Weights of a small transformer language model: MLP 384 tanh GELU, 2.35M parameters.
Each number is 128 + 32 x the weight over the matrix's rms, rounded and kept within 0 to 255. Layers, rows and columns count from 0.

# layer 9 attention query, 96x96, rms 0.119, rows 0-16, columns 0-95
[[130 150 225  54 167 167  82 187  81  63 160 141 141 131 128 131 155  93 166 100 175 132 176  64  91 135 150 164 100 130 133 137 100 179  72 113 107  65  91 182 103 138 182 141 129 199 124 139 150 121 185 131 125 128 139 133  62 170 146 146  93 124 184 123 123 139 196  95 134 132 145 187 202 143 137 110 154  90 163 151  89 106  55 158 102 102  68 150  76 102  77  62  84 154 207  83]
 [ 98 129  88 111 136 183 143 131 127 139 102 156 145 111 120 137  81 117 144 129 143 140 144  96 128 128 126 123 124 194 136 149 124 131 143 130 142 162 140 104 127 145 131 154 128  98  90 129  99 113 167 142 143 109 144 132 168 186 121 117 138 162  70  98 151  90  95 100 121 136 161  93 138 156 108 114 130 114  87 137 158 150 126 135 120 107 121 140 166 111 120 147  88 121 109 119]
 [144 122 103 117 173 180 152 160 117 124 121 160 112 109  89 179 131 105 170 142 182 146 124  86 123 121 126 137 157  99  89 133 129 123  88 149 121 149 138 105 138 153  98 149 156 137 192 147  95 126 169 114 124 122  96 131 167 153 157  19 110 149  54  96 129  78  85  79  51 112 165  87 126 110 156 110 141  96  68 137 158 169 124 135 120  74 114 147 143 146 101 151 147 147  99 145]
 [118 136  35 204 128 148 191  66 143 220  92 154  86 113 137 125 125 142 124 142  86 144  61 172 168 126 112  73 168  40 102 127 119  75 114 162 132 152 157  97 152 189  86 125 127 109 182 130 106 133 100  96 106 127  99 145 196  70 153 134 178 125  32 150 121 158  72 127 103 136 122  66  75 112 131 155 153 209 147 125 174 153 158 106 138 130 154 111 179 130 176 146 154 148  86 148]
 [ 87 129 199 127 116  87  71 152  79  38 155  67 176 158 170 115 125  98 117 144 130  79 194 129  88 145 143 126  90 181 153  96 116 181 166 100 135 104  89 145  84  60 180 105  90 149  64 138 156  78 114 120 118 121 163 116  71 156 111 171 110 188 193 111 117 151 152 120 214 136  65 169 163 139 137 136 158  91 143 122  81  82 114 143 152 101 139 160  80 141 107 103 104 114 152 106]
 [120 102 125 142 174 206 145 107  76  64 160 143 127  86  91 161 166  58 215 186 149 147 125 155 113 126 127 121  97  84 121 171 125 203  67 143 105 125 122 125 131 144 127 165 136 150 172 148 107 125 155 108 120 117  75 154 133 113 153  70 106 142  77 153 144 131  90  72 110 114 134 117 126 133 151 103 129  86  97 140 142 182 110 117 164  68 130 109 106 180 105 118 201 144 107 148]
 [105 155 124 111 101 118 146 119 146 186 148 118 129 138 167 100  86 177  90 110 137 130 154 115 129 151 147 118 139 105 117 115 121 115 163 123 142 144 135  84 133 127 106 111 121 122 102 138 113 129 138 151 153 149 126 123 136 161 122 136 139 135  86 138  99 128 133 125 183 113 148  99 131 126 135 147 119 167 132 112 160 131 142 153 139 117  93 173 147  99 118 134 112 118 127 140]
 [107 168 132 125 121 110 102 194 134 137 101  84 174 198 174  74  75 178  65  77 110  75 138  66 187 114 185 142 171 198 141  97 114  97 161 132 138 106 113 158  92  86 207  97 124 120  62 150 135 104 135 145 123  90 210 126  84 132  86 177 104  99 131 183  57 150 156 147 166 108 112 133 156 159 126 130 120 128 122 143  74  76 166 170 125 134 132 152 128  92 144 146 109  60 184 112]
 [137 106 140 129 151 126 121 144 108  85 119 141 125 122 126 169 166  87 168 165 154 191 140 153  68 155  95 149 124 117 125 134 142 133  98 102 137 133 119  93 100 153 116 136 118 127 135 101 151 146 110  90 108 139  99 137  94 157 152 134 115 130 166  81 174 109 153 132 132 144 114 143  97 127 144 114 111  96 139 107 127 144 118 134 130 133 132 126 109 165 129 110 134 156  95 114]
 [156 117 117 137 136 178 133  90 151 130 151 174  26  53  81 187 165  65 172 140 142 187 141 165  99 115 114 136  85  88  96 134 138 178  92 126 108 105 137 113 160 175  91 182 162 177 203 106 110 159 150 138 132 182  74 112 154 140 155  84 145 129 138  96 211 110 117  89  76 194 185 115 117 114 116 145  76 108 174 140 133 182  80  80  96  83 149  83 101 162 113 117 159 157  76 164]
 [183  96 130  93  97 157 194  36 137 181 133 194  73 117  53 137 172 139 150 115 143 100 146 140 109  94 121  94  81  73  94 144 220 237  55 188  69 148 124 129 187 147  61 218 120 144 191 117 154 155 143 132 144 156  85  61 181 111 193  67 169 140  79 116 162 158 148 162 127 106 146 131  69 108 100 186  92 135  22 160 150 137  79  68  56  92 129  51 163 190 117  73 105 184  66 235]
 [102 128  78 106 145 153 147 152 121 161 101 153 106 158 122 145 159 154 159 112 121 140 157  98  84 139  96 110  98 104 125 169 162  71 128 146 121 126 139 108 134 116 134 105 138 156  99 101 171 126 131 119 137 113 129 122 143 170 119 149 174 141 124 137 132 116 111 126 108 161 118 126 148 142 100 134 136 116 116 145 115 122 137 146  97 122 134 150 113 101 125 130 129 100  91 115]
 [147  95 118 104 135 102 110 127 127  49 115 101 198 157 163 150 149 105 121  77 158 100 132 140 144 110 163 120 113  93 107 108 115 134 113 113 127  69 134 123 126 163 125 120 134 139  95 169 127 102 113  94  99 120 129  92  69 138 136  58 152  93 156 149 121 128 149 131 145 114  97 174 181 134 151 119 132 146 135 117 130 126 117 147 105 173 170 154 223 153 121  96 136  99 136  87]
 [110 101 110 134  87 185 197 132 148 255 129 127  98 134 167 138  95 131 144  66 115 168 120 121 147 141 205 147 124 177  86  53  74  98 153 145 152 133  88  77 111 129 155 135 110 170 117  98  59 169  97 149 137 118 116 160 157 109  88 125 178 144 132 147 143 138 129  78 139 130 116  94 176 170 138 145 112 179 141 132 150 139 132 135  95 135 127 118 142 109  68 127 127 116 124 140]
 [122 171  86 157 140 149 171 146 168 110 149 136  98 144 130 132  88 116 119 159 111 129 158 120 123  90 118 121 137 118  68 100  84 131 109 144 154 140  95 111 181 124  83 148  95 132 168 115 152 124  30 152 143 148  83  59 116 128 135 101 107 159 165 129 143  91 107 183 128 131 153 177 107 141 138 156 190 128 161 132 136 116 115 127 101 114 158 147 111 124 158 107 164 116 114 117]
 [136 126 114 130 105 151 127 146 122 148 132 115  61 134 130 161 116 132  95 108 166  71 143 172 117 128 128 143 166 156 118 133 149 181 105 134 131 153 105 138 119 118 147 147  96 115 138 154 100 122 126 100  88  70 104 111  98 110  94 142 159 178 111 117  67 150 170 117 137 205 184 107 167 184 135 127 138  95 171 176 166 114 129 115 118 122 127  78 118 107 117 174 114 130 122 177]
 [118 152 113 150 128 187 136 155 100 105  72 101 156  56 153  69 176  78 156 161 156 135 109 118 125 142 168 141 128 129 160 135 153 134  66 115 119 108 127 158 105  75 173 165 138 133 214  82  91 196 107  83 162 177 144 181 124  76  90 149 160 125 103 160 131 142  54  79  86 125 119 106 148 155 180 133 112 127 130 121 164 121 223 104 116  77 177 122 114 121 115 103 117 102 120 162]]
# layer 9 attention key, 96x96, rms 0.12, rows 0-15, columns 0-95
[[159  98 187 128 109 144  99 123 150 110 111  64 145  65 132 161 123 109 110 127 111 135 126 151 131  90  95 133 121 158 106 155 105 143 141 122 147 151 135 155 116 130 156  86 181 177  93 117 115 164 124 128 183 108 125 122  62 128 107 113 101 136 145 105 145 126 159 136 145 109 144 154 157 155 116 106 120 110 173 124 112 126  84 155 161  87 151  97 142 113 147 103 166 119 131 116]
 [138 129 140 143 166 133  95 124 144 118  95 159 174 110 127 140  92 154  97 127 118 166  88  94 153 106 109 129 118 129 145 122  87  83 141 107 144 122 125  93 143 128 182 132 103 105  55 164 140 123  68  96 159 146 119 147 120 126  78 137 112 185 143 168 103 182 203 180 122  87 133 130 107 184 163  96 193 128 120 117  63  96 115 136 131 112  99 184 128 105 125 116 106  92 135 123]
 [ 88 174  41 172 127  47 151 150 155 200 132 179  92 205  73 118 115 194  92  91  71 109 161  91 134 193 149  84 149 104  91  86 164 136 178 141 151 146  84  59  90  81 109 120  96 124 129 105  93  84 126 152 109 152 142 106 169 194 127 161 158 159 148 117  93 135 147 153 169 156 102 124  76 104  86 151 144 109  81 154 143 116 116  89  51 150 155 176 135 139 100 146 121 162  95 191]
 [106 131  83 118 141 131 135  84  83 144 173 127 127 141 133  99 140 105 170 159 133 124 175 133 113 154 162  84 145  75 131 126 124 162 104  97 113 182  96 138 136 125 112 152 132 114 162 102  87 117 132 145 119 137 123 109 154 145 135 157 145 155 104 142 154 120 127 140 153 146 127 110  77 116 118 187 101  96  94 144 168 154 120  86 147 116 143 116 129 185 142 150 124 162 128 159]
 [146 129 133 165 110 104 154 161 141 140 103 140 102 145 155 160 137 139 132 126 129 132 128 135 165 133 162 138 156 162 168  90 119 113 122 141 114 135  99 119  85 140 145 137  98  67 118 113 123 171 134 123 109 132 143 155 115 113 117 150 123 109 105 145 103 163 112 117 128 130 111 142 130 145 132 112 139 121 148 111 128 136 178 118 112 163  97 160 102  62 120 118 133 123 146 106]
 [104 203  47 137 139  55 160 128 125 189 120 164 108 197  82  93  97 131 105 125  62 104 166  92  97 150 149 135 191  65  58 140 120 105 177 133 142 130  83  96 177 110  56  77  74 127 162  75 106  87  89 137 100 172  69 104 155 186 157 151 153 211 103 109 116 135 117 151 130 168 120 120  36 122  94 192 191 135 119 138 166 146  96  82  54 149 136 184 137 230  89 152 147 142  97 198]
 [108  67 255 101 102 186  59 108 161  73 145  65 149  66 152 135 157 151 128 187 122 143  56 166 146 113  73 181  81 199 216 139 108 147 116 102 117  87 170 227  84 160 163 150 218 151  98 151 195 123 173  58 140 116 120 186  58  75 123 138  89  41 126 126 141 134 139 103 155  44 168 164 195 144 182  51 101 132 156 101 142  77 145 162 206 118  48 120 146  56 156 100 142  78 179  89]
 [142  91 158 152 140 157  92 113 117  94 130  99 141  95 162 154 161 104 146 127 163 139 129 144 157 158 141 148 106 159 162 109 106 119 130 113 127 152 150 139  95 157 168 124 163  97 145 126 126 146 150 107 126 114 132 135 107  60 140 142 118  73 121  94 134 132 124  99 143 105 103 140 156 150 133 102 121 125 167 113 121 133 170 154 179 139 110 123 119  81 132 113 135 131 121  91]
 [110 204  48 101 140  84 167 108  99 204 115 171 123 175  69 105 121 148 131 139 123  88 140  84  85 128 131  96 142  80  20 173 158 162 130 186 117 139 104  88 148 133  40  93  38 176 141  84 146 102 100 146 125 185  71  98 193 183 127 109 143 205 119 117 125 120 135 168 125 165 156  91  71  94 114 175 159 113  80 148 156 135  19  93  62  93 133 136 146 242  71 130 138 129  77 196]
 [130 166  91 127 125 131 133 107 108 144 156 151 122 146 101 118  95 138 115 112 130 102 141 122 119 118 110 124 153  68 101 135 165 136 112 148 136 154 141 100 196 115 103 129 120 138 144 127 108 121 144 138 113 136  96 105 151 187 132 121 158 171 118 126 139 122 129 153 118 126 133  99 101 135 105 137 175 142 105 120 141 134  76 102  83 129 134 124 120 198 121 118 154 165 124 180]
 [132 142 121 117 141 133 110 117 145 133 114 118 138 148 138 145 117 165 123 125 133 131 132 130 134 119 125 169 140 164 121  89 106 144 134 140 117 134 114 113 134 144 145 121 134  73 111 137 142 116  86 125 119 164 143 154 114 128 131 154 126 113 145 136 115 134 149 135 125 114 130 122 171 148 145 111 140 146 160 128 122 104 115 139 123 175 118 154 117 126 113 128  84 110 171  94]
 [122  90 192 143 165 164  26 166 140  46 141  77 244  78 235  75  86 118 104 153 121  71  44 109 220  14  83 175 128 217 201 104 102 101 106  87 144 106 167 158  39 122 240  83 218  29  56 205 206 181 152  94 143  30 243 238  84  41  83 166  94  36 151 169 166 112 112 139 241  87  97 179 246 136 169  73 144 157 109  80  62  78 230 255 204  89 123  86  58   0 214 166  81 110 223  66]
 [122 180  78 116 129 146 138  90 160 119  96  96 172 104 137 125 126 133 156 180 119 157 204 104 109 149 109 114  93 103 119 144  96  94 118  73 122 153 129 117 109 127 102 146 124 108 116  93 138 118 101 114 102 175 107 125 180 106 156 157  63 162  82 131 122  98 151  89  98 162 115  83  78  92 114 112 121 148 153 127 194 186 126  99 121 115 119 165 121 184 145 151 123  89 148 117]
 [143 112 125 127 146  82  98 162  75 118 142  66  83  86 118  84 176 125 149 162 130 209  57 208 122 148 111 133 131 147 113 108 103 124  93 100 135  83 129 157 144 144 119 131 129 121 176 132 143 126 154 146  77 119 125 143 143 164 160 118 101 118  88  87  94  96 142 139 165  89 150 128 115  82 145 107 102 116 135 176 158 115 162 113 169  95 128  48 172 114 132 111 116 135 172 149]
 [142 123 150 118 124 173 136 146 141  85 134 114 125 141 127  93 144 171 126  87 137 131 152 130 120 107  76 139 120 129 117 124  75 129 134 158 109 126 168 155 180 152 178 103 128  88 125 137 116 173  99  94 109 112 154  56 114 173 131  96 203 154 135 128 157  94  95 100 111 148 165 200 167 120 140 108 131 124 171 132 139 128 131 116 110 126  78 109 129  97 117  98  90  99 143 143]
 [110 117 152 158 109  82 104 162 101 116 149 106 174 116 123 143 133 135 119 151 173 149  79 186 182 101 173 121 156 131 158 149  66  99 155  95 115 128 120 116 142 102 166 140 129 114 180  97 146 151 130 162 145 140  83 179 129 148 131 143  94 133 142 103 115 162 131 124  99 112 107 100 152 135  84 148 129 158  96 148  66 115 172 131  88 121  95 115 161 103 134 148 129 117 131 124]]